config = dict(
    head_dim=128,
    vocab_size=8192,
    activation='swiglu',
    rope_base=1020.0,
    extras=['shifted keys', 'normalized values', 'value embeddings', 'hashed n-gram embeddings', 'an embedding shortcut', 'capped logits'],
    init_std_o=0.0,
    optimizer='adamw',
    lr=0.000848,
    schedule='cos',
    batch_tokens=[65536, 131072, 262144, 524288],
    train_tokens=822000000,
    dataset='wikipedia_en',
)
Each number is 128 + 32 x the weight over its row's rms, rounded and kept within 0 to 255. Layers, rows and columns count from 0. Numbers have three digits each. The size before them is the row's rms in percent of the matrix's.

# layer 6 attention output, 512x512, rms 0.0378, rows 471-511, columns 256-511
100:199124135144117113106157154103096146128142098159132157134146128138082123117131107139140124139143138120079150127132078148049139144121112140108106204136147129097101144129083097132159136047108102102102120163127176148078095144098148143147108078127130139172074152098146096111095165227087139149086166129145136130156139095104160095102123141155083155134128101122125083146160171168131154118109134061194165146106115145158102140170132136154156098092073075127156124155150134099018057138205122129139181086126046090138127137143090122122119131138112129156099189080193186144112102183067182181119082124112111103109136164134178144060058108146155124148136118162132115124109181149100193117129165113176185104078183148096178209090150116112101069065078147137113075115129056158110161180179123
095:086130133128217083122132176038124118079124105107129166135091123173136095116130099121198112146140123103152123133146087136093144106110153134131149145107144163110113078124178117083161115108101150152110080083166155136126128173171124154172103142106137120109165137122105089113134144104138166146125149158115130150143076184161159169111135174103169094214130065169174154152109141104133119167158112100128128101124092125149119133033133102108146174121124101098167088069120182111179112093142182156162162167146052071224108104120126125134108102134110135172161093166155119059144122090172191167141085089203169108174147129149098167050085105104077128180142162163160187139143049171155145173178102146107148087155091159094156166203160123112131149135089087075102094131235139084119125200149137
100:131164148133124092164162120079111131075086132090139086095086154134155197135114170139103159145081103077107064160175112112155125149108144141092156162108083128121159194132116130114134171142172133150167142087138104152094118089138094114147121124123127144130126163146102108165126140141123089167126148137134161112135085208169072071083034169140133132095119105079124110134145073111172163079136123121108094129087158208225112160140190139118071199140094135121129160184078120050104092093096076204108133093061093145160145102074145114133138126124143166121173057093138114125106086116115086131131123091150126137080129083138092096084176107094110111146191132131170128121106127069129151143092160166170103106165204100181115123126133182096084169080148124135167086161170141144073088135154102
099:084113137135085132148131098196154154108171076142127069118116123149055134133179065139164166166181194143134181097173148145108109110090135094122131078177215124123179169126128133165171124189062186113162117093102094105157113157149175190160127078100175083173145153114150113121175080168099087122132069105125156111114137139143194126142123089131152134112170188087179105068128147148149190131092119150201160119230130130087117132131069135164086150121101124116077074143044175104116098165117043107134131142106098154088062119134096133170133122110158128077112074158134129094147127165108174113114081109131151127066134176103086136137116119118124152128171089099142100134057170156166057136044152125148121116094109117140143145143063099175103148114157095072062149121158114119141151121169165
097:107133103178166092081113109082124087112139141161192105155092140162136081148144108120145167155107097084145091109150083185132099083111153102134123120134169107156152209189150051128113145163102191109160104124142103170120100109137171157175147183118125074155108142149103114116117125162108121130147133160108149141123144106142141103087164128155140153112108139188117108152065088109109062166126153083100110159193148166095141130146203127125141135107101103124132182127168119133131096096124120162154112183115116103180161127170147143116136090134133183080189164158101150148173090175125137126152100180075167177167091138084091148072130095132171102113112144108107083191121118125115092123147159120154131155153177133170179155123147149080089153134198147182148205154192126074125135154123141
083:115112115170149111180103187161152134173077118102107135115132118146138133136105122130132151160059157086118122075103124157123070152128171162128224165171067219148094132141137120129075103127156128087188131105163075094194111172147096143138106124107112140139155123175150144138160070101085097140165078127130105179078059081177102140136123103182129078113150067095102162112116127121169188128163091165192090082100152057135086119095137187079152118159081116188163095131181060153117131205060100169098139132115121071111134088145125132059165099098139142174128142205093135161075161156139104113122093145085111077092117087204187133169149136152146086155039184155065128094160200152242138083129113093138161095160170095068136135129113106138121136179110110198103140175155121179129137107181131
097:100212092152124107124173103153139157136132139137071114137144148097123140112157165120084132122137176116122127115091097161225106159182099182152153130140127079160113144092153161134127094142152122160115093080138172064152157100158136137108158117141123132159091149112123149107146091142196133193128105157142119144165095137136102080162128070116129145061138113134112130132096134127094155156155171120183144149107115201105236136137090112131138149237125095140144061146141123157163162129172154156174094136128109139181149118158129130223076107128127176131162116089163102085081139130078184125156122181169143142144108201096150162097078067138133140115116079132079144200053049069105094179127178110139136114092157139150139153124064150108156120099120185167139156128052152101185156215125130
102:157130113122131133117103119140139085105194094055108108060137115127102139141112117149095077190118170149173150126136152155104072101073101099142123135105051139169119137115136173151111133143142126146140191131123103098154128149144147103134134162126124110178129137137150110120131113135116155130104132149117075130124100092125081159081113161103156091154108123105164138115118100136164103165098066177136086069128075113158133216139110212122167113159071120095089165192143142181109111145150138124136145079092173103119094223118088115181106147143157138136102167143156097135128124072150189123176171118077112209176130124144091114183108093178132123209119116057098155088102124204115178125155135172169182046139103098110131134037186064125076151174094164107167084088121181163119170059113146
103:180181076072150103089148135175125128149093108071232159148153077132117112160203126090097180071109101071132177168102132150095112138095099115163084106159145121123105115146134061117051105114082150117104108172153151109109148127126189116104127135171175096128102093141133133112145119117158106129131103130112158143096063159128123195097118174118111108147077093158107133135124145121132105134110158220125115149149116134121100151120172123083107103092128179149122126149145087117202074096074119147208131101115128215043163081084165140132128153121148096172093214163094122085139103077163126133057107158119150136063141067155124065091082078184161126130149073109128151054108134108120178167180112054110111126140134084098084122122102097154125076146134129181159163122128112098143148144142138
093:145070148196116104090168138097118112161120105122085144181150141143075137142121092142182177060162057124054130180144109122148164110114145108117135098091136135113167123115114178170145144134098147054099107087200153129151058094095178126132121093110157145125174131118141078128110172173123124191169127117144157154111102050121146154137137182112125121092120121134127092134152157119100141112137121089107125134209170102127156099106146076139091105160081118157143105166133117153178166075190189093139108138140105170145123069153110127056095116126125153170117081128137128149126082188072153140145137043039133154151128067095216090074130168148111116126125128085180122147068161126124089133120146082128093228070130176128112135131069184145100086037121138182073098145077109124127165121159129
113:139136141131140066159094148151129152078093148124158159136158134136166115109165149092188091111136139210134157131131169137135126137163128083117155098127122075117092100111091154128089098122098103073151118085127164133128130194119100133087167117157049153157136105141133120187110078135189123119129144163120107159132173109104125132075068135173087106137148145083100136122147151184145145170074204128097080164160109057106217161097159124130118155174170113129108061129136143157107102081096151116210121108132112140144143143135163125165107210140098131129122105083178143116188130167156139081158075183118126151134057120145099115131143121166146101063189109116108158076103144186207078065197118093125171131078116119160166136112145156101122153135126160167122163109171176144064171125127104
105:144133109173102105148182155141130161126159136082162148109077093144112143133140080102181101125146119127129081097137068121175116150159133140108111085124118166114115120140170152071135173134093137090148141125143158161105146117085137131095127119057152128127145092117133157154155184078175160136168144105111176112144142106088111129096146099114140152110125135143058110092102130153136147135120130129043160122115150183103119125179121091187126188186166198122144086110032199184199151138128156157169130086123080082156116133103136124025181102094150118124094119160113154122140203138133198159189084163150151200132176159149132062047099100090131143116160154220154157112090177138077124118061180080142113151188140120163155145144142112139138084155176144171145107095142125187166140149170127
093:138205131170171111125159141148143129113109080138067106138196156108122121125198076150144110175119148136154156168156112131125102102077132172135116108163116168108123108156102133114104165113134130101119083136136161154140144139147141119071163184100162141173121122079165038123172187066199101137103102132146127125113148118071101143121146122149108189098131158130158102100099171120124059184155146130083201130205180139134102082061061099096152122136134148111108150087144107149099112126225068122077154143128159107147135171139030134068171208150137198120121083146108144090166138156162076117164116089141104181149065145158111114097163081118062129174099094174128080144125143144145075160186088165138098071185128105143177088152128105150054118237112157108088146136097101115090132122187109
100:166096133107152093136123116084135092187111190152156189120135166124168132128163111171071119106079090083139128138149133135134133121114164085122058149144106120141133160131131120078098176159156115132159166086090143127127120182154134105148136102129159140096091138079138100127177126131114090084070110155151153133127139147129123201159116163141146171144101120141076196094098116112118134153175141056132018151118116139154084097121092118025110155100132121133093075082128120096157142126100116161081162144190134157068097152151106128070093103143140031213140081100184135150118099182136177076118071100156124154078090085196153161140099059112168055161135131154107167106157137065161160186067139161044149069161072154126123146142125103117065113079143091191228074149106153146137163083114095
095:075110163142128055148115137141144153144164188134162170101127159147076104109106128135157121100148124139141101107085151114156131152132125130127136148185151154184122132070109129068116097135065112106113097122148127087104117120158114078117114095110121146181104117115125142106123117085178088158092108125140095129116147141120125161151106057128158167151053098123081134125091100084140152136119142100145104147120188129177072082108160060113143144115132083101154068091135141149134148159093126171107170193092152183063113090135145108183103127125209122179126107108132166116153099148124109147143124124181098113141102134136175160120148178120192161135102146118120116135151020195117065069090061186112157083143100117113170106099105075019140046126133149137136190117101095166183178193101059
100:135113087155178127132116113145133160102076139152178125114107120139108123131124079136090160168186129170132096191120144156114155148108157130097110161151138125130191143117149055140091126185206159177167162150093144071112118086204125153152113165185138135156090174110164062134084137186111144125086176133135095193128170135085148076101113122164111141091108084045094182121187124154163145147110086104174170088161147142201127116157167134120132177096144122140107116151127144096094144144096129096153204119104086115134108118111095130112152216116112195152105171146126141103156120139119135112172091067126181099088168112092140149138091108048110060126103124191182115128099054116118083122165159072138170105118075096194079125169084131084135212070082138116141115150196119188070147145106114
090:090091067132115143141174056088121130136181065042153169114191134203105146138077149205061098119124156111128123177153153102168107131147132157091097141104095121150082093094115131208167179131160052144141139131101119223095115093086151119151123092159126200103149106128133149076106106137156177080128147134193131063119198189107134175113126147130122102171115092117108142102106086141138114125111101138104194137110126144135062130112156146136125155064126106146184087078206148138171197161186102139065100123096116133089119175127112141063152156168152155073090043124134101028086133120129111120099162133131074078124156175108107122178098174098140115132092162123109145105134189140136127134162157139135122104149205129188131103179186194147099116114167140099162030147158129122174147157139120
110:106098117111187155055169110068104162097129163080104139160118114137142136141117126115142104076126131104082113147124121123121153182171084184175094149093183115155157142109133100185105156088138108155136153135124158142107092124136149147119102122114133124082172070157169120137150128150178169193119108157124114122221118104088122079110106155178124146143103073160133157175105094107087098130101180150129124177210179095042127152150127112116055139158089178174157109061108165124124132160146215178115100122090131100136116176157160133161179130176062130123125123130086106038104035127139126151104132099100153126153142189172132124093149072143096136135127128107152075171208116108133157154025123086026092106143136095117084175144108132200140159195111135031174132060133110055098117132106122
103:076149152070111151042120122153109116166122148116149165138138132100106111128143127117155209103068090100139156103125105120114117153158143091137079133098146072164122119088109100135117103108103157159157162092173120158110132171090148148056113211077088105071055103123132116100143099105155182108153145144159138130132145120094117116138107100127129118172106094190149112146115113134147090157170099117104139189081118119139142150118232137077168116142132102117127079126195091181102168158163091092112034144100113144116120064129164127124106106138109062076058164148119081118181144107181157105146135121038171161119127121073081113068133151142112082158142125077058136177159131090151193167144109106091051054182162098185144086131158132085140124092122054157067130165162089104121144121105127
100:113123117150092136141094136124136176134123102083126146128110097140100201160109128165126146104108171155157131119119125111114169180137121136099181104139104086126119099169164092106083126097093070069135176098094120124124112176114110145147181116104087140157135115133190208134187102118196053172151122125098100135151092163093137146136108076148142147135130140168139129107126162093104145076127114132102105189131079089160135189174109081157111117095141134128109087145136138212133198107084113179160169175081123142186146123136126135108180055044196169155134097098148136052088122179114192095102161054145130104090074124177126115143148177168128141089128072163120128127117071162132124070159200137039098169203110140128141174141136123122075083157130106065111197128134172058087131217103130
102:202130160129116152130127071087153113189164058158109118169146183071141100101153161119164076172105101114174137157135080167162118141123151107148164066155150109138140137141133180061088092121129135102168116124176168116162131090141129157110115085148129157122116117148071131087109111155130145135133151128147137149090168106106096179096142159171139144106176105076096099125122135112175168130139106167100135178123098123155130089126205166166186101178134104151105158112109062134141076098143101091140075143161090089111138150130179139169237151155203105118088087017161169090104165164069064081088160181143145107092127148073127165162088132096109147119112092116107155146162124088142182205147142107067126115099113172125092102179098138178189137123141073142180080071132166123144172144154115
092:152104125140185128140148187099107125111128118128139101090147183110112101130094125151100074094160104134111058149099114106152177145097091150136183157144128113146129115064158119110058152133097121157126141175141110129077116171080188128186144176115132181174096125103106129191110135151178112189118116096149145108125135144085110111115180172085185105137086141173134091095055180120102108111093136142109106129110203171138207196134075161166126029104148132129109090094137109169162151097162103105207164114162119129179168148124170122178101172052155095157139091166161162106162119115096133164161118112091167093067175180154120122166056114110177114141152166113115106049027014165119140082126068099166167093100159148154104032146099110108183102127150100079112101143104142148152125112103148
108:163121119136135161135102103104133128150168127141150080096125155218159146131109093127119126065129123111114079144081099146122107115177119107161121125145095090115111190136113135127083159155130076116163172133074157151162107149079118108174138111159153126151100114133131141123152053129144200155122088162104124143115152164115121123113152111160131122103132094100143190108145155138112120180146115125160173143147093059162167108143160120147097183170105152108164092122077169121170135097241115092127090172122190130188119104087151119114104148053144077126149138157179069125099193166129165109109117129108137112119108112155139099158170129033090099209130031111200103142174152104120107121153068106065134114199131146105130135099075132098130119179161172165135123113123073151095049173105150
093:118112067159117151139155102157146102133116133134103130146079128116139081143121170159123109123130138174117172149162117074124162148174184188122136126110129199097168135152136094123098188120117162146181179104156136140100067057145136139163136135111184112126146193136177137126118072174103097114126153088147202122116137118151145097135130122149094120130133115184105133147196127121121152141163119120110113102100095199047102230145189089158196119132125139082123113090153132166144155121128120122169020116137092150123191080117088123172143181088133174190101099153155116165122168098079191208087138142177136083113099153100118085172149116138135158127092079161106140151082106040137158057151150086102180130125086090155084079125070161073177182089118121177150144156084078127167133116194139
099:163159140152115145161134203150131117149066113168099150140157140115136094140147157184112110136135163108091165107173139121149069112060200095115160091160139080157087109097124158135131183087137041114063089088213118148128118134122160121095124168106121101141168090126095146118041159140116168132140168144128064186095093109140120156163116125157080080107140169116110169191148139161157127182119107096074120117180102124158140149128129124082099152115126157139071132164136068126121098083058167124130122120115213158123162147095095135159125119186103177094074137134179160124163091176107079220115253123122174127166089154140173125110212109140094143069133064091106126133124125153152129092166095145112116175189115171172066129105143151087128084129160120113137114105144177185142186175131165
101:110145111124150153111127129151150139111132136142100131157104100174139143146149148144146117081115172155129096144136131122146112077107146139126136118147127115146163099193173124138171157176176130128156161125099090116146104138152121137111100128115129161106081102164116075109126068136087109091103102092161123185152148139159174118149159133052147076126122125147114204138164163085102133142143164133081124103109039067164100185158087133093089096081110082154085073096184096194057186096157137150113156144106132097127187171144105127126110108139176128113201133119086058118161165126067153039110085170142102149080177085000095133087083149086070090128096082118118068139124125112134139137131089149134171196153109075118135142126164110112073136178176201155091113195204127149064093075114067
100:072084110118092131111051083083122102061107093169106162112152088190128164149115104143101104128154153113117172122117161123106183115075107086112106177122126128154101164153135073152167181123113099198096166108138116150116132123114138079141194113129113102107147122194121097187137139130172128087105091154154164081138097163156088145136145180091121090092110178153151103113218146122191089152119088125144149159197101078154169137172146173147127119119136112082104120131061134126140150137157116049133156145139072169107099255117114128153123153134130085168133067182163128092116168080093103140111111106104091191186134119143165106076169144138170158115162202149154113116171064101101154141080123120101099127102067127140166167201095148128112133143152194135170105083069119173072070130156180
097:128117066132129142175129134138139136088109159112134067159110153135116113147154097129111155172116135182114183082147125160099118071115158096138140138164142165082178099105132098151099164187099106078156123070108152101118123127129097174122138127165116099091179148134138126120162089143154190136094148102163152133079142143151137136161144141124075150034194152186095087151176157049099122164146095097125152100152109120124085078133156181208128151165134078062095104120119101142174121105075143154173158122170106154068163122091104132141165129121060117075136039101130128097117109183089111182175140117114180124107095142176098112150179143089109102158078105149141107107173175109130125105168140135118145127146060181108119089126096125185161145101113093209154155083116136240097016088093176
108:103115085113172100198114123103133120104156185100143142113104127171125117070060150100120111135137100078050158110142147194194120120145141129113157122173137159188147111099102134123111122159212144128160121143122120111186129158191137099104133119111187111142125124190132105089155166135131063108117124090159162159120122179135134102100107177134099125153091083121179179112127115123171158129132155080129100156110101126108152119119123179122147105157080109161157095140134157114138148064125098134196138118140123047150057128132180132169159145099102139180078145065090103145174129066116093070120123097213063112072154171128082156118150078087060158146047164144093066125110130134190153104116138140102211130101165110161179151173101029066101115121132163189135152070203154139044171150074048
100:115164068125109116086104107134122106134123113100172088150095171164075157112171099106070127135147145077203141078086107137144098122025107086166130135076107118074140088134174039143103092124120128116116157138142154187105174130088124134124164128136149112156102130168151142131146170207116084136146099126117127176130154180142107139132124159126091087140104161133160108131091060143139124137139155084124164166160133131160101130140105151109145056116127143187167049191065175123123194127119114162120155102163146155143105118191075120189114111151175102081138148066167140057106140160116128131196105205066127178152148196125121062119172136178159184058091115148123134145125167032104155094172130133110155203101149169137111151137141192103128165152126201120146078138166152057140100159105150
102:189073137127130134082109127081108137108123076166105139181112094102105120112145133113123153150130129222115095099143130124096151102124088148153136156064129138133153117156135154089117108110122190178137061111187096160126193157110145148141052146111106122065146121141143180110097140082137107132164154092172167138108119141099148125158150116100092146169133188167116097130167073153083172146151143085094130132164143134120161134129172177066107152149083121118190083110035126188147145141204103097126079094110060191148153144116081130157086162084056115125178160053179113150151188056130168151144146183126107161099131109123151149149094161140157117110143143156115047166085139142121104160123120137108052144090141092153122053130121100122110118133168117106080156076179143132116187145137129
103:125107083151143153182129133149150155128120113113104099105147135158116154096146126194131075115085126135150105164130169153099132170135142135123149134133137150163134180119127195123125109164172131150124133137151112105162092189135095104129099146132135168145118055072064066108137181102108129137123134114140127144085125120113147156124137163118117169116088118082097109079163102103133124122113119106143076161132121113149135083104117163150144112092115118109111139098102145156172093183047127042132155114077150134125218188058103121130085148099163144150103064136176126187086191115142171128126096118148065079100070140181133118074132093102175220146115099097146176135117178144165144156198145098063058126089056104124137171063090131122144055176145139122086206161073131132138136153067156
109:197103092113199125173086137118127159165088066118133084104080129121126090102121097104116144092076136121132185080173130128068109105138157168095142158140135154072169148149116104162137141067113164091128094118156110133096121141108165140117133160136137136123130122108128181131103152071098143112116121159177098142090099097091174164083104104146073169113108095131159137148160078117159151070134177167199090093164192094170157168182168063104154175136185145110164091170106177101113078080203175133118107140167119117118075075072115137124138189071075195122088125092136105083102144117143117140099188129180103102193148152103144103105177176164132169099117166195112095108152146187105142247133147118141196118165164194111147113085122175164127127165136135089154128028165150110138154122149116
104:123117118117144156135087091087131144136098144112114111140099134175157157106153164129118057101065099143165173164110165090111113081154139136112171153125140134139159067138091116144125107125162146099172166145165129101101104132103115149135119197128122133068159085129063152094117149148116192097095151092145167188081126158109098078137180161122110155101121101078139140114125220169112142097132170151072184148139132132097096172150176096122189136105122100149107116148125130144134159222055167123126140152185086165137144065164147125086140099128143064182096184144098141158156099118120178145149144087109139109129108091214170086198172146102116088108114121150130107128140108117143122096141166144132153072102144145185125097175168132100092174079113107104094139090102160132129118225049151
093:105169079068213144159150138132120180140108151097169156139149095079136105154138164192156101087126124150124122143146126131166120173133121130114196118172153067117099111152184117071127159163164044120089119106156154149101104114081144102142116123148112151153145104092131123121121118101157133189144113099089102092143092138154092124171072101160122114136097141154147139040138128156116085124092161089160144087108173100156101089133051117187115163102121099186145162079125123126159074084087134102105129169000149126118130050089149121129134217130172175113106140125126127097148105095150088127252103144124133217128078095179144110080183099079113114187129117162090110210045122104090097153103144120144134085096139075158083177155118117130148182097147132092173094152135114108137152170129138
106:100126149168143137114115086171141138115111097064117141152129133159106127129157158185082113130103129123145060141161118123077041141142116139106133139138109168104157143152139121191135112107181059105156192129148095116127132124160138127126099149111174132110159154118141129162171146111146131070102140179177098159089126163141169146109136161144132131075118107129171078117135141126121135138128165128122151129171149128059147110143123158107123156158145123081158217189192097084176196161141110155138171186187161193122248156185103139126124121154147190124139186079132127222141117150090164169103150165062111145089130225132083178155178109133139094146091150100163213096122155183158148176108103090176158141136181154148099125175158054109104085071131105130112134138085182147111095120181040
094:137109111075134109118147108129126121142181121083070110138108100120120188089130103081109139145165117151158134104102136163170113103119114119180134159135085127130133106119133103156065152083123132139114184114148109109100121104114139130168086125144136113133140099141093169178106145091154157121115115120076129086143169135138127120191096161114080153188071163134107097070146084132130098137139167120105225147135133116202128147130126166144116116155098052142159146083134100026092165096140159157113144132094170068134153187207148150090083183159091124099117124132180109146133133158144142179183113161164145099202148106163180181121108204134138124153169175074131116133114128105097079099087114137175182173097233125093174092125072095232171147183153114196102116118094099162182079161133206
107:150130129089152133038106097137109153078144121126151166172126138123138150116144110096119119142125097126130105156145088113144128183162127085131094201049147130172180140078182140115131164183150163121137114140135151132095146144101132091083122118107138138122175154110161121111159135109174075163043145089210176148110108173154061085121129146141113180108132069102086114139166132097089142087114207184139166189081219170082152148112140136124107194171143133147149123160160112153162115124087199093150142182177147094122123073133114133139092190138175089173158160101155126133110112103114121163137178094146068065090094112158149186129093098121135195204098165076131087099132164190137107106196116095147138135149126050172067144138166141141135094153159116051171160100064180166165105181153108
100:181143109095121142126115147159140146140163117146073130173079128109105196223147037071118126129098061105151160149089147167127118102152070151145082136091173188135164179190162100109131151120169179131123090121117185139122179134065104073146111135112124102109114195090184146191132170135119117144130110140167129132142100128107177110106149085057086168083149135175133009118140118084103160115100150165093116150123148129140122159176156121089114123116156094122165134110168111089176165224124124109167132137150082131109120131101143141213119147145072117168173081068111144168134143121165079102190138144175208138151137088128143107088110117126167129107150160201161085178112200124108164198067097150146104090099107178135124103117143093082069131098122169157169152106084069151140162110096096
097:120123140116114120107111159110135118157115114150133105147149148135107116141161087128111199170110090122074129097159123139178118100076099103106163123118112124113106099127160097154107132105153136146116164114153170154103139127164144162046160117145126121166161107181132133194156151164151161157167161142115131170120069117124144097051126114119120151113142122177144042115114088134155121162123166184137140135190121150126135120177123129129135152159129122102119132162161117167170151096047132199122106150121114101066081146079154128152086066113199140171187148162125144103133140157096146139130130167061101159153136191090160136074092080055142119160168098098198091156161105089189122133168065083106104187102118084087150150172107090131143133181157153129228182176175073118084143105125172
092:166178156123169066085150134164121117075117144107127129162094122117158183079101123123124129081144155053095121089107093160130120188154116124141182111187126044151115119079148180110072078118217096162110092168145141098141107159129115070075135155134158140164105154129140068095115139149169138127186116116122126096162104102065124116111168111120132161134052159167125103192130152126143161138137120130143128106146170132096120106137110150133123141144102140156136137106172151130123153152154155170107134127042116095142127101184062110121131119087167128133080094115095113090101155109125090152146136132174143127166115115129077117216055202140117131174143130160127157147141158084180082147110081143113109144173131167135135137137090165106124090118154135102213205133180127191147114140162125